Each number is 500 + 25 x the weight over its row's rms, rounded and kept within 0 to 999. Layers, rows and columns count from 0. Numbers have three digits each. The size before them is the row's rms in percent of the matrix's.

# layer 7 MLP down, 256x704, rms 0.0504, rows 74-231, columns 616-703
099:540510477522487499493472543483480494481501507480465492517512508527491469493523471484534470501450497478509506571476484530487481455504501506497510479466526509496534516488515442507497529450526503497518500503500509475472493493494503471481495429528512476498533477493488
103:514496478507484492448489478508461528502462500500523474505532471493507502526517486497475460479475530521511534495483481492444495479494483531514529530520465495564509467519477497455508455508497494508484522481476509478498537473480487468483525531493463499498497528567532
096:519503537502543484521506496492500528476518479507504462464522507538479488416497457497485490542509510443503521471503494502601489535514496474514536534476505503473485522491476515519524510492514511474468501483513500493474504533513502494519477497476501518489466494482511
101:479541513496552476472478458517495514517479504500540527514487509497502521497509492491494513488537494504458501462508474465501511500535488478544525471513524465539503503535477492460511506547487497524519502491495458499508513519519486518503502494495529472515505560466472
105:495496481508498501535519572508478492488476512493504493489517490475483519466495509519526518528521532547513486527467501485491520519492527495493531506500541508548505541509484456542524484500524537494530520500513465539484504487563491474528502518519488504515519508518475
103:480505531513544533512489457486511521459519496540486477533486482492527516539528459478485485476429490478528496490456494458514534516477471508478469506526501524499490491543495484521478525486475486511472507501506491510518550502464484523477515474497519522483474499420504
098:465462516471495552502508509510476529496502525490504471463489484528523485487511465429528494511480548506523467524520498478489476488505538541484532490533505516493519521532486494493461501448480501478485528553490502485456465490498491514540557483504515489500512521543540
099:505522492509502524529490494517482514516503498513439516480520541523497503542465486491503516496446491498498509485472519527508481527482507499504519499462478532530493502517478465472479489505478511525487484506487519513471474458515529523543521466489510491470526484524532
098:491517473460477496520513523546465483442502478512500478533508494505515526523518539498500513479522469519516444512493534498548502485509538484503502520509489495507539471538495495525493505500506524502507416518437483457510506501508504477494525505504509539520489515492544
097:481496487531532513496502538538516499507543482441538564520463495489487487468507501532493495520469516505499500478489459483520557516458494493503500499512527470494482547504544513490449486492532509518499539480484521506542484507519476471519462511465472484512482510486474
101:469510504478503506506489478485477482524506466496515464515497539507504511513495461472499511486517513553496490527521485445544527501492489515503513490499509505548493490449477496539539474481479487493477481493503454471509531479499498519541524510509476529503520540509503
099:509478490485469480480533499488478456499471506489481484548541458490487470508448504508522513482503466479543508535479489468483475523516457485483463520458591530434463520509500511499486548517481487488463536488491539514519514503506475520489462510512547535474462535496437
096:488487516498484510521491500475494513531494498519503473510454550513506528492485508489463486487518525536516526468471527566504487469472523470506475453507505494489545530480521498514480471449472499541536447496511494481489527481509513497513517508518477484518517520505509
099:522536475531514508510451481545486493474463483536471515518456459474531521475516503461489478465488472512504507502557499493481505482482523526528466547471441514523504497504490507529531542466513528486494518505483518495498525494517543528456500500550491520516524464506484
100:519484498548477499503487516491517492490508585532479487510533521528535456494520510467501437490489493436504512462524507478522499495451532515545485484507458520451489491518513482541497500468538496515531505522512474503504485467476516488505505462484555501497500500497552
099:477522495488503477507492476509511510485513522494468520484443527487511449494492538509541532515496486528491501478512485506466505434515517462527474475514515496480524532468465484469472515519470490478504489482516470536499474493483480502500510483518493462458447512488470
099:484475499490483502516471502482540500498500477486510444507544526457516505459504450447477515530509546472518530529461492505507512497508468488490538498464496513491468497476528430495454503512509488503494524517478510478499527469489502524497547490498485517482502524497502
096:504530503478517483488469494499515495495485430498550510518501447495532459523518507452447502455482458533539513499505465458483463508468490494515492494551453502516463508528514485498503527472483549530520502481497482492489475484532495484509520476514503469534509496510473
105:497481499492496520484508546492481548486506534504517499512558485488478495495475561494479562478517503507540504531473503457456494515467507498469520469512457511514526523499475517520491482545535522482513488495498481472523457468516494522513489449471522491549498468503481
097:488467475541511523467498499535455504473504499522501485505485561523528506502509483492484474523536527493470463480463510521477513501498491506518507502493497496512507487457495515467539474537455520550517517471486512474547482536488495499508524467457483498488502556507483
110:502539536463464551481502525504489528507507485482517496462502489498474553494507512505515495514504546521478457485547498558518499494503535531480514509483548495511527528481518499510478513507524505531521483483517484482508490535467508439487508485486509499502481508532476
098:476554518528486537524448545451454471492522495560492514494504477518493483496496496457508493506502487507475500471498558516483515507510521533483508502521483456493506512486472480512485507524449453517490487488506511543488505450516455477505491490485509514516475499491483
104:537513541536499429474500493504517509484471508490530519472470510477464476510487477541477534477488463514479506500448500490483508530537473507532513471527492525471480515506527454510500530494489494511502476491521455466473505488509531473504542491509528516490494527524548
104:512512506458502518514480477491528537483493475487500472514537492501519502498540535496506509485506505464488482498495486515521516567475510511460500536466500476490471507549496463502501475470450548489527494484499523508487459478485476473477488510499499465477568508483532
101:462494504510477472485550500479474499467488504444478425486513511456458512479472499497502496516478492558480509485521477494456523509490480527512516466500537525456443496493507467515514459460478535549510468515538503505492536466545528487491484512504504502526517463506517
101:486493534470480490494506475509502494485534538462472518510498558514514491498473484442478526437531454443531537541486470510478478476453502465489518530516474516488505519481519482469520535527502503519515531487475484507498502483491513500486508458500465469476516494500485
103:484502482482512506466534503525507532477469501468508479520485498509504473544493548493566511521486507494522538490457530532517522534517470493510570488493499507524460517526495503493501522497520512498520508488431464494503483540496561490473469501480529471520486574474509
096:461550526475499488455468472499549495459496485458497504504480513476488488502517498547491518503493554499494515524526521487477529519543504508504461475440563463545481472510519484498525482463515532487503508515484516513468514524516512457536496478521554466499468482499504
097:491538505505511500490494532487494495495546551538528518537501519502508545488439471539556516518483476508513503476536486483458491530473507532488469509513529479509485489496513490522511541506478539465516508493502532481496504535460497516465499517509454522477451481524486
101:463517521546486473469502488489498507487522457515545535482496472476479514492512523496455459517505482501492519503545512498498483458519477479458469479500508507517501492518507483510486494460500514443493490498516551514485480506517496497472528505511498514476519507564490
103:490449504472487474513487487542522522525549504492495505508531499527505529504511470492484476443474490489565473514516453498534498480521523451518497463516511475494522478520497478483505507487518535504493499510457464527500496527517500507510516484527526526500551472541509
102:517465517513493507477520513493492521484527526512516494506489522492563468509490498518462499469464505459465467522457476480542505461521450543469465453488523508486513478483526495470469483495533500471546566480483565483491496504530508493482513473515501472463485495523509
100:490482473500502500539494520479486537514527497490497502449491496559498487482476471494488502495494507463511503496528522463545506507480539431466521493500432476536509500526522526517474470511507497507540498460545505490468504486520490510510479479520483480538494522540500
097:493523463493502504470490521517517514525521557482463494476499468540544537475536462477534481485509545481506492490501442523498521492465499466488488477495507500474510505477501505531501480492503513510542522473558487499497512473534469504512466498454514523545505537535478
098:481505492553491447512519450496480487522459507461451504506470521510495485478505469479498499506545503457470527486499494507496472472513491452473528467517474499503481478491502520511490518552495490443533487515486527485474511509517521486450540488503453496486475517497506
100:512453517472515501486489483499540511489493487496534488523502480481459504477585463494487490495561516483520511507474499506511483527489499525485472524517539489467476468509486477491477475480477552537514487533495530494471505500492468484484504489524467505541528497508474
096:440494513533482533539543466563498506519531483507530516449497459506471514489493496499517482476489497479509544524481454534500521522502500538468491494548518429494544495498478510534510498507456472490501498497501520526544477435506487542467509500525482485469514500506497
105:528524467483472502512542505520458470525500525470533525515512532510471521483509508533505491488517516515462445501491539462481524507542459510518535528489461517490500482546499472487495485527515453523511519503529515509468452473487503479465517547483526509481494489483501
107:457482519523478512541507507497501544477524533526485479523472525556482496486525510474437530473531463516522494489499509499488511524478522487500511499481495494494547521478480485478489515555504495487463487486537483486482490438457500487505504515515500497487531541513484
097:540524530526535495512493473522525504510492494510524496500496499496511490483492524495545484535511464485515505536484550508523520485511522529493483511503494484493512468497536501520479456481502495464483457502522459516443488497517503494485488500499494511505486508509507
099:506473466515471538527509465491523538482525495505520559471522468501499512524489509531520471510468505498486495498496504496536516488496548470482508497507491506516487468458503484504482496488496499494502494501516501511523538485486499511474502497469502516543522515497509
098:488485518513469477533530493513483501503482517482490533479492442497504527494511470543528504470460490499451503471503477513491505456523491511550487511470488489518477567523497465517495483474538471487490514463551524523483486481503523470522467495491487499499519503501552
099:506454504503493485471488508537492500494496492502507478477506509491502473490461526507473500501489541475530514520485523454496508509459494482503539463570516546491537488444480483517464497452562477474533491466472447485501508496519525501536501526517512510531490557500504
100:460512534495539488556489518548531503455502488523507469470479452507509529521475510456491496505506496487494503501557500491507516501475530497553473492483507549473503494500468496479495469482540493498498504477509492483542468492528495462462464519438502495494518496503497
113:490502505523505529545480498555466502511523488534507455509508502503511494483508484529492453512476528497486465520528497513524492488543450467516510479458509483514522490531445517436518483536520515513460457517479497528496475515482482474476470557527477496499531462498469
095:564515529508488486504524465498505519462542540523502508537547559489488523470494478481502509463524477527513516496504499467499520511475469497497453516420539532485527526552498494472516506525464482534563510526483487528492526499507498475493492511514499530519522509503489
102:531472482479491484492551476492507495507521516498494518498508497551520490501494499476504459509471507520504503470458469515550502483477476498529509495528507457482509473482498511497492491518484481483492519474509512474482502515479503488503505469480514496458479450494517
097:516490526481538547493506517530505499481534496461496548478502510503452471496510523535504491499499557483497522506539507535532532475518522528481508492521516459517552481483436520467493479525507489500487456510517512512503478486482487520469487487498480447507501547521499
098:541470507510484458509533497534515503532508512533468479516535438495485509461528517535560506555527510543508526491518512496518553508472496498493496513504481497482487483531499488454494533471506466467516532523516520489472508468492503490476501500503510502543516492524526
096:488467492489494452533467462503500504497485538495487503490513532502481510491506498483487498526490518486467493504464511480490505518516481471493482487513497475461516502515470510508520501493467429485486448526505508469489489473519508529503447507484540502462456505495464
098:496521457481489551506493527472512493514510511489486530554488474476511480490481529504489490496478464499483491452465479495531473513486484514478507505496460478521486566478480515532535530547486437483478496479509491473515496496478518520505505505510455535477507516483501
103:534467437494523504482522512441491477506558484516527503522473519504492491473501498492478501541550510483502489522512495503526516493512501430546513473496474496504458491511468516498498510541504520520478495497497493522477481470563501515538429499486528491465522542492493
100:458495524498490465493454487472523525462477490458491431469497469474486541492480499478507481531497517514489515509538488532523528462510505519508519502503491537481518494461506512496522530492522474518455520461493505498540512557467473490470498510512505471531487480536515
100:493475498429530484522486511465498461522486519544482519530542484508577487498505463491517519489467454504506476513540463491523529482466491495538525524536531504539518513489513464515494528511505484439515529535518494532493486500479471495545530508509495506524498544510496
097:493481506467525501492473476501514481496474521496516440474464463521537548515537447527480476498509497510516477530532467481503498499554488540508494503443499523463512464519491483493514485520461523504487455534524523478473442471468511484540513496484458448491463465517496
102:517489513480516495506490525581450508509494541481513497549545515533483476503512517443491505491503491501489449492490569525481520503490503503453475482483512503479502549518512558518519475516520484524514484498505488447538494502525459496459523545516540502491528503482479
102:486480523537519450492456465464500489549552501511488527446458544499507530558518508525498477532538500490542452483478496505507510476509489515523490526498495494540490480488512478496524476528521483466480485489531500504468473495488480540527453517545489503530549476538496
099:484498516464511491518504499473480452490533451525504480423496446495496491473488557529523486537523512472552518448530513487513511530503512474476466450487509515435491499497451512506515510522477495450492512507497498475509490509542484485560535511521524533511498475517480
097:502544492500517493571506490473522501540528535493486502506530517486493511492463493533482538552525521534486466476442489492496454509481478462520512498483483488484504525498506513503499460528496467513473502535500501464508505543503532498516532549508548488459497523497508
099:491503484571530478507501469477506480522534527483493513502518503514497525501502455506531538515492508481535485514508519509489515529490469512513478503477498503529502482511446453487525470547469553475503491491495461469550493478514481534507507508500500476486474512473509
099:507477457532479500495534540481474497531499494468506501517485508523528514487465515489523468519481523496489474517478478456515530528575461516510534521503484440500538487528504530536480512456477511500496497543549475468520468509476541515522493505470533487464502460518528
102:519451549544543503492517502507509474460508524511490500474476511499502565503491466514535509499527527483454477516496494472513472512500527483504477491540519453535468495506509478511487507454493492503520549509472540493504536554471507482485486470465508476483496501555490
094:503503493490501502518526483479511479516482502478492478470494470493508557486514500498498455509517500494514513493511514477519503569538485490509476548494512515545475465557518482514474496460504508517454508559519501551474492519566498505496495516467453469501530504486519
101:508472493521511531551537471529498534478508497474531502483496460553518512509503558532517520475456540506493496481500483478481482544504497490489495508481477517481437498466513485526491539498517492474509525472445496487484471503483498496478524519502477462509479500527526
097:504494493529508511488513522493475465525516487473495512516511555493513472480507484510499483501518476530455505501471508484502512552472524496561517491494502487490499494513527508477492479501541529484513486475477453532484511518568512526489457519443496497514516503474483
097:469514534486561489510501533476514485508490489556469478475490462444494470512499501492509544509473512510543493498513501514506512512478508536455497477528485522465466472559511495508510499507500471511499517514446458475519527495520512503467516459449533482492503518465563
102:473492541510472547473501459498525517432529526519466511491527486489464499524535520499516514478516465468467490508477485495490470523471489552522480505543512567505514455461529511482507501514471486517505526500493560484528505527495466501464502531487535490499503454480497
106:448541484534519502522464497490514499505488507482498527525480571495474498492528499456480552541551546480526500484510499487454545534520525497516535483557466442513524465471510474482486529479520481457496513494508514504504456483491520472459465486509499497485471503455532
100:521485514503510531474520531533489514547516535475507486507496498495505555471475517477480509461508501531515471480462520496491492505499465473497532522531524503463497468510503506502450513514547476523491471453538452519530497516537471509495497543495545484516449504478520
101:497463521490494492541449497494483515521496523537490532503529574503470488561511431543516533499465512531531540515484478474500521444518502464488469478508524501492530522522483568472512480448491518517549530504527509547556516485559544458481503547505491539519465511534526
102:405513510512564489495512491493486514480487489528490526530480505471521490496508468479508506510478513489522462479548489507484468518480482508528481458522464494520472466549467486497545525530515516495530528481529476521525457503491525487487553518518490523533530504493461
104:510526478492484498475487504502497499523516454462509529558511478515537459449441464489519529501491511507502511471491489488507497469496531511447503531512473520488506518536490513529486496508487537528470499516510498538454508521458491520567465516467513475516545476492508
107:484505550517513491449446486481540501485512512450468477479508504494499514530485459503518473502499481500527508502486459505508514504486523525531489498515538514520458498453506507473499510475534537494542471499493505479451523529485498514480478459502502530486509504505547
100:501489469507489503477475512475489513516522432507477488510521451485492486512471492526512477500469471492466536475490504515516477534481513517478543460483542505515492464492483506508502483495500507491512471508473499488532484501553515465485531497469440494486448544524466
102:516531493524506511443433525487500492507475536536541476470466548523454493533488463503511498469495477501473491505506467513530508483473456510486510490535503474512476504538492467490498545466500510523519493513502510552515469516529531503494503542467503530485530503561470
099:480430488485528496483461495484452507503459528498507478493439464499506485541510486504490539469469447519526482472530532535458495476494481475496485490513492515522513492491487504522522526504485509509498520502527513528504472485502502501473476451518514484506490512500491
107:516511502469455510486461505545494514485488490469442456472511523478517516495499470539479538504625505517524513487537567507497496493462509455503485529493528528475491485528505483454512470485470472471489541500503508544480490515492497500494479503539501496511530514530493
107:500496461540500520474522480469473534493465507535497506488529525507480484531500524573527501478518524513476486510453525509513512509491510471514510488497508500470505476509473531492461508499519485506508464504490504513513514494491531479462515494512500485521487494478502
094:484502490485489489496491526483508494492465513508499471505544468486489479498528505472492507557498521510512459466503497534503518488441509512500502498528488532527483456456530530475494500492531461513501550512485572510490443474501517487542469484523493506497518505483524
103:464460515520459511480498477465467493495468488551462527445521507468481511500526534496498516470504469462507504529469527463473466499507515499498481545518456529475493526487520494482521474505529558472519506481523474532531534515483490529497479462501451478535520533498519
096:445480515470442482515516544472543481479467498512536511480454509486465536482545474497534505491518487518458486455498473525516536516522517497450476479490492510456497522436532490479488491511493523490517519541492518502507461493491537506525518483486502493507485475499466
098:505505508522499484514526548466487510480499498495515482483486483504501509506505505461519478491518463472498502455488485521498518456473580537486531508448507504491493477488505479509514513512584519548482493473506496523501534473479478476494474539539453486524523454486493
100:514497577469477549511480522516537547522548486471485473471531479542484494457505484511478505482512482500480460493497484506507490509496503513484457482481490512502485494486477504526461513477475477512514462473518515511494468459520487510501497479456517538496479497483514
097:555558477517475537477505520493501488504518488507501520510531524483467535480505501485492504487510517514537520460487528535516528553458474492511450474482504513502503491466505493537500454477493564504499491470450435487492495500489496478549476539498504525472529508452498
097:493465499501489486531499529512514486493499484490477480500521470486432495463509520543491489491561487476468504438538508505458513484451522552499523540548518521537520436493458466501526519466521557510504537494474483519489507482514530475457457498496469523457557485527504
100:473538512487510504470512477481423559461537477495498473511482489489503515528553553496516502539451500510504523510492497516528498528482514474463492446500496510533455478478506523507519483461527530538497511484529492533471510472499494476470528435471485449528476483498534
097:464466556505519522518526447476546465526496502454518477559505492526547525520519478528503514470521515502512483534485505458499479525505526512503493517542511481486549474470484533489522494500507504477510462549481525537526490501475496521513478542510496496504503500493519
095:514547506492492531517546514485515516516457462487496514509463432539482546524499509473507472520524529497495475499520497525462471522497523539522563509537518496496511508530512461546478560499488532497539428435534467461513491484533521559506475487498494498502539511492490
097:527497433517489497490516496516507496438520494493529514515501496497494499520524453491486531457528476524504505511527543530521530515500501453508481509490519498510494454476490497490537495503538511541508505556510495500524501511507489484459517500492511523507513498508483
101:460528491470483509429491503532524522477494457508486452521515545523453491474498517504528508496511493513565467522525507502454514470540532477502542516481495496491501465515461476507518495541498484487473490510506499552473488530551441489475475517434552479504538500530496
097:521558528515502503536470479476522509525511557482502516495489472479469484535513507489479490498505492470479483493479528503505486532493518509513538488510474492499497531530504498486502525498515510476465511471499459512511501520432485475490468510481534522525497514492520
105:483464468511500466503495468525478518485490458523449488539516518530540498523433491507548492500529468518458526490490490465508535508506440470505503490488469521531513498483498490509485471534441521508517518506481495537510527482494501532508488504517503500518466502529508
100:502537513490527511517489547529521528533564536530533542467520482499546495467499469483484539520494497514495560472521492510510523479470488510547530459477486488513447496459473510498479527532494502505452555532523484524530481556493472465487521487485461470486447455519490
098:499486528491543495557503515517485497495537485538501426519504546498512532462480517513523513555485519496521494496484487525522449517486487530496472487467521497482496487500490482497497473508499454481491501524509471514478552521527522476517487447519553507484490489479510
103:465474500475545489518521541493543514501518495529547476490528492495553540499535539512516508494501470518481497538466468504440517488464455474512510513490530487503478444509477451503502440534517487514494481519526550501505462502513518521486485482505494525502504509511515
107:491471460512491519517490499473495486468538549484471459524485521531510441505519504514491504506463505498523523502496503442450485493492489525524483528502503493489505543535520471501493514505523458528489533507479534524498505510524510534452489506507542490507506460496452
096:504510507510506510517558500528512520522515534487504507483516499490485465552513504503525519475510495530512546497546499521475500479473485487530528493496478488457504477474495513484497476516431496519473506507522474500479498486468495531476532503549471483525485516505519
100:512455498588507482449516474507474484525487512508506512508501499527489470539577505508501494509470519495457509536486489529483521507468504521512490486520473503505533447504518493501498499481458488472504504522504492512463462507521470493514507528502517497501534469474508
097:498473507511506489432518502508489504483484515462494505501544503490503510515512516507481503480498466496464510542483502484505498508507482514458494466533477506522548471502495457491508557501509563526519528445483512479497505472464450492487512467492481505480517505476502
101:513485506465483520493478530490505497489509513466511470519510504493536513527483500494523511474505481466454518443542495506518510515521514482481474491513507484501517475477516499491523522494489473539546510476521476501505497513511494473485493478460510521464489466500496
096:507496524526456498508498531503493506492524464469509479483518524464499481493436515475525531527491530517510483503537455488515540476513507510495528493501479532523471473481511489507486491491484486478458499501453497474463452523499512505469455498485515482503512496506475
104:496461517493496522524483468505477536463456489522500513540535451486473550472492483476481467492518476541483522501531496501473484535512546515467444502480520484521471503490522503509523480557501503541512502520507459472514516511492477493489454506486492506462553558509484
100:502540467524524527513476503535494544571490473480523501494520501537508522500557541505493461564487530493534531508464491543479509517499468519519525460524520521487494488479462493485496480539500470499504522484507489485476454531500525499499503519499516501456497508496455
102:534462518485464468455467520517509507479456513518483512510549546515480516502508508507479482524482495491510471545516490479504553469502479473529499532501505510509515520522520513502514537486482471452514531485489477527465451537509476449501476467516525489526486515526507
101:504502511502459497511481525477475485487483510502505473492534450498527498512479463485488458558505490513553515522464505475471469522522482516525495492502460555523520499513450534478500476489531499491487483427509499509473528489482500505463471488504498481492510540475532
098:537509511493512477473471470503484493500461482476480498495508517501466483500531451520541494508472455533517488468495523507493489478518501518437512502478507519506497473494514521523513485475524491450492519534488467465503494528540503538450489459469501536506525501453489
100:517524512553471482475498485512505457495495460493435467484462510474488489512514495497474557514508495483513483514506495514521509500470487497513474471493468507491497506488507444486507509493483517513548489508507525496472454509522499493490486552497515506558542504511535
095:504506490481500497493486528529485497490451537512519505485473469446500514508517499550490492503526485497528479506500495470483505475505496502529544457487496476510499509500499486497467517535429502480487503485465542479479515474473508493454500535470508492491508518493570
101:492477481497463518512525479483496533482486484499503511498444488495481511512482534515489480534492496482523506508524483514475513479473473503494519491536530507465494511492506488514450490475465458498495514518449475517542499480550500502488485488480504490466518482463484
099:484523520481531527474471505496482502524487468469520507532487501517492445470501549457492499524473524514486476539468454505535468545481505508483514467570535538527509521459465510492497495492516493509504456489517521553492502523507502521506521521484528517503556494488485
098:538470510503508436501509507501510489502494494502512500448469521525495489541502504470487460519504486519473517511492509494489509483525501520510507547524494509484516496476515503461488450509488508513477495516495490488485469497538466497516520495515493496492479495486469
099:531486489540457495481507453463511509499498495515515495500493473458501491476503551438473467493448497513527510505501507526513507511510474493470488469512488502488514488505522492494502515466486462533522505449480498500529480492518505504479516510496502472495497499462513
099:462515515494509466481463480505469473520465553502477477503483447516517514482499487487502483535453522477477490499498498485521484531497546510476538502451452484514527454494478538503541509472492517521477486516505535510550529455523496565513529484485520534544503490503523
093:484500508496521542501495536545530472499474479497549532532559474524490539482540530487521479510496500475495502527504476503448479464512527492486535451529491527512531501458484540493486482513493514512517470481496493504497492483490491505497532494474499523479466548461497
099:513502494501510525505490463496544508471514477527532492511500473507498486534505535495531503506488479476475516551520490510451488511513492488489498469481461505500520495554480508463496499491475514544530486514496532535558497534502473495508488482503512539526494536514525
098:514519516491484509520508468494542469528522512554488508502474466521491523435562509480514525520497454538516495534452516469494489522519489496498502529508504496469468483461515520484488489488512518488488507500541543481478456526482501481517518485487511447531502522502490
097:553467483504517503524495468512484509486465452428529559491497449549535541470524503530506511499478495485522517520479496534475456515494522496494469513497524536484515478461511521505524458487464530473506496480497494515464536487499487461491461506471497539467503485475538
098:505531504507521477551530515502472507500469505468517498483479516567520504478496548494452469512476509497507495488504506520485518461507505485497481512538473547483498498541505501448486530505520462472499472472501513463482516525470488511527522519502487475461498521512489
101:490508509530488497518486532501517512500492474475522488443502466512534493522531467437506499472483467462507518476481435509459497433470520501481500501507473513515539530510510505477487550492537486518470499503467526486485460445532504525567536486489516509490500442548511
096:539503514489458498508496435517477490479511444488475513512523482505504486526500498557453504495482525526491485536475542502457448498454523483491500524508504525499507513487495481532499478473534474461507479493472519489490477462513498487489486472508521505500487465484530
090:520485467484517496494446499544522470505537505469523557533503521524497474496484467486493485532456551529492519491510523459495487481523495482478540494470503514544493531484509521527474542511494477526490472450484513497498501498541514513490538526518469476559503536492471
100:490526543489505485520510529479496499475477466501498534493534497509486531476502474519468508470454488459522489489512483511529539506490526507455506461473507529474490500527529519527496455529507501516539478516505508492481523479513474456449548525544440499490487542560507
102:496530493484512499482471528477533498513442489536489472530485482505516503465502537522479490483443539479509483450492552483508441489477540511510473530506505490512507477492530516545486565514498502472510485466478435492521535502523539475470502511489510477523538488494518
101:448515482545465499477479491507516500507514499520513503461542519500487501524494492506458469522486522482543500464515524493478469476519463512467495522520508489481534472515497487501482516508504507474517476494508522496455448511511523483522541530550534494443512545543484
098:519486502426500502530493514495510507499474469527521472514526501498519521498498454464495480476516547519546485518490482444483506485488498461496570508491503508530469528442520508520485502497468503495505498547489557506533482537546487547476478471474536511477504494491476
098:462484525473498455474522519515474510491481468466477511455511502506525537484483514507499500508508528512507482509517496480463486512470507505457502494517519502498501493485496515467490531515496501576506473465492483456469492515483505503521503519494541518514499490486519
102:492489483503540502507488552474523464492458507487483466509466484461457514502521512537446502470490460475506461500514532544516546463547449464506496474511514499529503507511505484468524466492499517459483472464475487475441469536467434499456495479526564481496532461464493
099:513554476490453493478499525537497553466532498491504496500415483510515514495515522494549519486497461483478454503482532488494526468530480550511520513536526500449475536480454479481518481510494531497503531507496538513516458518448485475478495513475481477476478522510499
093:499504475461524537532528509467448496490493547490489536486520505470521506530501582484510468484519550472465471491503502484517510497511487484524480510473485503508482520496502476533487481466440470541466499492486537484557452493480537530495498502477518470501480483534480
098:513514477501513521515480486483508501493500505528531500489511500510451486476497535461506516514505470515514488468538523482473468512516504514505536493491492511541552485498508486519506547461527461481496465518443485442472544514495467529463501477495508486472524480501480
096:536520498464478508503498514491487467531499515468502495497505485506525482486525509590491465526495455507507514492490486478534472466422438535523515451505464524502522492489477520510520514489501492480509504477486457529492522483501503516482514523522485499452487515484471
101:434465471447466521477508504516513510469504518499515473495495504495495505539493505491548505529534521499474504480489483507521524494505453524508489498511449441542545519483498506544462528462482495483496483489512532531519476510468561484496486504487475528527500513478551
097:469487502530555496490483495494527504522490516513558530496459516482477517530502503463483516498509534516529503523450453494511490520541467508493483482432475492494510499474473502483491534516496480516513528521479477514479525467499540493478537533507472533479510508504461
097:525541549510532545544514472534515507476557509498498471463497458486502485477471492498515527510514518487503500499528506501487503502495481493527480467493521493487503511521515521490515535468510485512498509548503544482531512529467502514495516521506512493514489562479494
102:501488499489477472422499537500476482528523433444492512547509509460504460519507539461545514534456460485550501482495544507519518473546494552540528505485496476484481554486509533470549522505514539470496507509475510542490519488520476474469535524476482535527455523464499
096:490512539532462478474499469539457474526512480478525527480460480523486501517504564514547515489472494473484504518521522471496545458521490503484499462467507479545498507540544474515481511487466510511489530500536485483482468484502522506513526483469519541524501474518486
098:429499493490477508524523489477537483449491482506491538533510513535500452483545513502507518496519500563519442464530466517548462498542515507483456507505475482532508506445492491507495456483527529453512530501507492502515493537448499507486484501517502513492532521469545
105:497516497537501516532497481469492532530513494516503489520486523477494469461535511533539470505475459493475481573478505526495462490565506525469519506508503493500505521453512505453507498472507511473522527484499472500496517485470465519528503522516539506481503511527500
096:503520483531524495504449452482493453518499463488477528532504497470493486522532499482490542467505485519465472514505466500510488491479505482519492492510509451490501468453485524507505551493479533538549493457527504495519525467509514501493552449430454498499497492550523
102:539501464534497503541505543504539488484495515497523506501466504472481499498492508476538523467501498487513486488495500512457506497507462507482486467501534516504487515489527483466467489481517514498518525467533488474537503490518517500498473497511503456458484460477458
095:536516461512512511492501496525541501528515547502487542518532472502491490502492501547482496488528484483515476471491506528540473524504488480501524498503505500478534521494503490503491463478481479481516516485471488480497523544473506491496471506503488518509475514542501
102:522505502466551476461493546461498482490479504503524537464453472487502514482503500484477486541501462492506495485511484519464475510507487504514512504545495483513495487476484507546509472521476495492526511484468472514519534518534480501527510527462496541529558501502495
103:517540507525499525507518526528493516513426514514531492533503527525494534488492534533485501465537506512487497460495524506485499494485485526477513497505459543515483485476478475496506477473490495515532503499503521496482471548509504526483519569488522502509489523501542
101:439488531505464493464484472507494517516541508508492522469521528480528499468479502436477459521564508524467547519484518513520505525523512478501501492499499520468452548484512461481478525522504442542495476528464491498561491500533518494546524516497505500485498538457469
100:532495519482543472514489506485489527500546504464532512482530500505515514549516500493573512455492497467495500531471494491507425545506499505457513457512543480489505504523486518497474496515506483446510485520562430485545515535493465544520448483533501518549465512523522
109:468482507501514493531486518525551492518549488464546520493519526512512539484484464474505519526512457534514524473508488517537464478473472491486443458497469506539465543529502494512512478496427492508493514546476522483501483509514460504505522496494490516495486487517506
101:493469486499501489448513498451514473515502470499478504517526528515516546504467484477485467524515489508523494496487461493508520510510509547488450488458510502509490515532510475444538482547466515507515487509498483495493501514479490546466477470454525522486456444491480
101:506473543528517516506492462468464490525510494520511495475457465486452535512476509521499518544516517502464506494529459488511491518535469489549509555514501541527486498497493468569536521521461481494506504522480505529481500490468505531522488466540469491488474533502534
101:571510458447491500519451487486518507503545458515514523480450538449546508504508516466562507521480490470499517533504473567513482475527527470515548494505509514481460457494498505503502524481534509473500461520462475491527476444446489536524480514474504507456500488487511
099:515507464465503497483517418519517476512519500467510534463513469509500501412525469450492523487504531490490510529530464490490536505512482509510457474475504501470501524501515531420532541484516525523552482509498515518463477461508470471479522484491517510511479517511496
105:490493474525553533472472482507498541500526491544477440461500478503528471529472501536525524497510502475486483495524495516515517519473492413517485503501477497487490528518510521476485491484473529461553527490471497510489503508535502518503500474483520525508507479532471
103:451482521504485486469503519482538531461490515506509439431516494482494469493474517478477518514493500476513505477473488514472507506532511466514520479542466519479450472494496500506517464494501446530457512487536492496562498468540497506495554494512500523544478526527486
098:468483512490534505502502529522503510506500467508502517453512504510469470549495498483486508472471507545534461465507498474508512490489483501523505505492492559497464495498523512473496523508479492492514481504486502497501477481502506566478541480492489517471517526552516
108:474481531490508521504535492462546526519507478504474502497478469502520513535482498502495539510516477477512507459522523488473469497506483512481499525496478502452525526480487491481519538496487481493531459498465506492544458528461497479464502496471512496467523521493521
102:497527496488468509525497497521517508487502477533492541506497514535519465505521499519515479482474532489523518472476453515497527473538495516499526526462465465495554514535470475484510520480472536510490518545506464478512482494499486502516451497540501471511476507494549
100:499504520501505457464529502457502550461472453506488536476438500494477502555487464512529464513497518456489511521472441485479508506495493502510470524529520496495485523501494520504549506525482504472487482462507537515500496518491480491467517497473550525442494519491528
103:509553520464491537512499482505481502493470511459552498475454467495486455476485485466576462484493489501503516518473449503456498505457514484510481513513495476516538546507448524503509525532503502456567487492509493509547470505531519527470540493467481496490533478534514
098:462500506522444532467497471492466492459537504507524531502467499485514498520528482511529499553482460511492519468522482464470481499533472538524493498516512551482489474509468464496486512483496516525473489489522479532524502533472521506513497537498493499534484482529510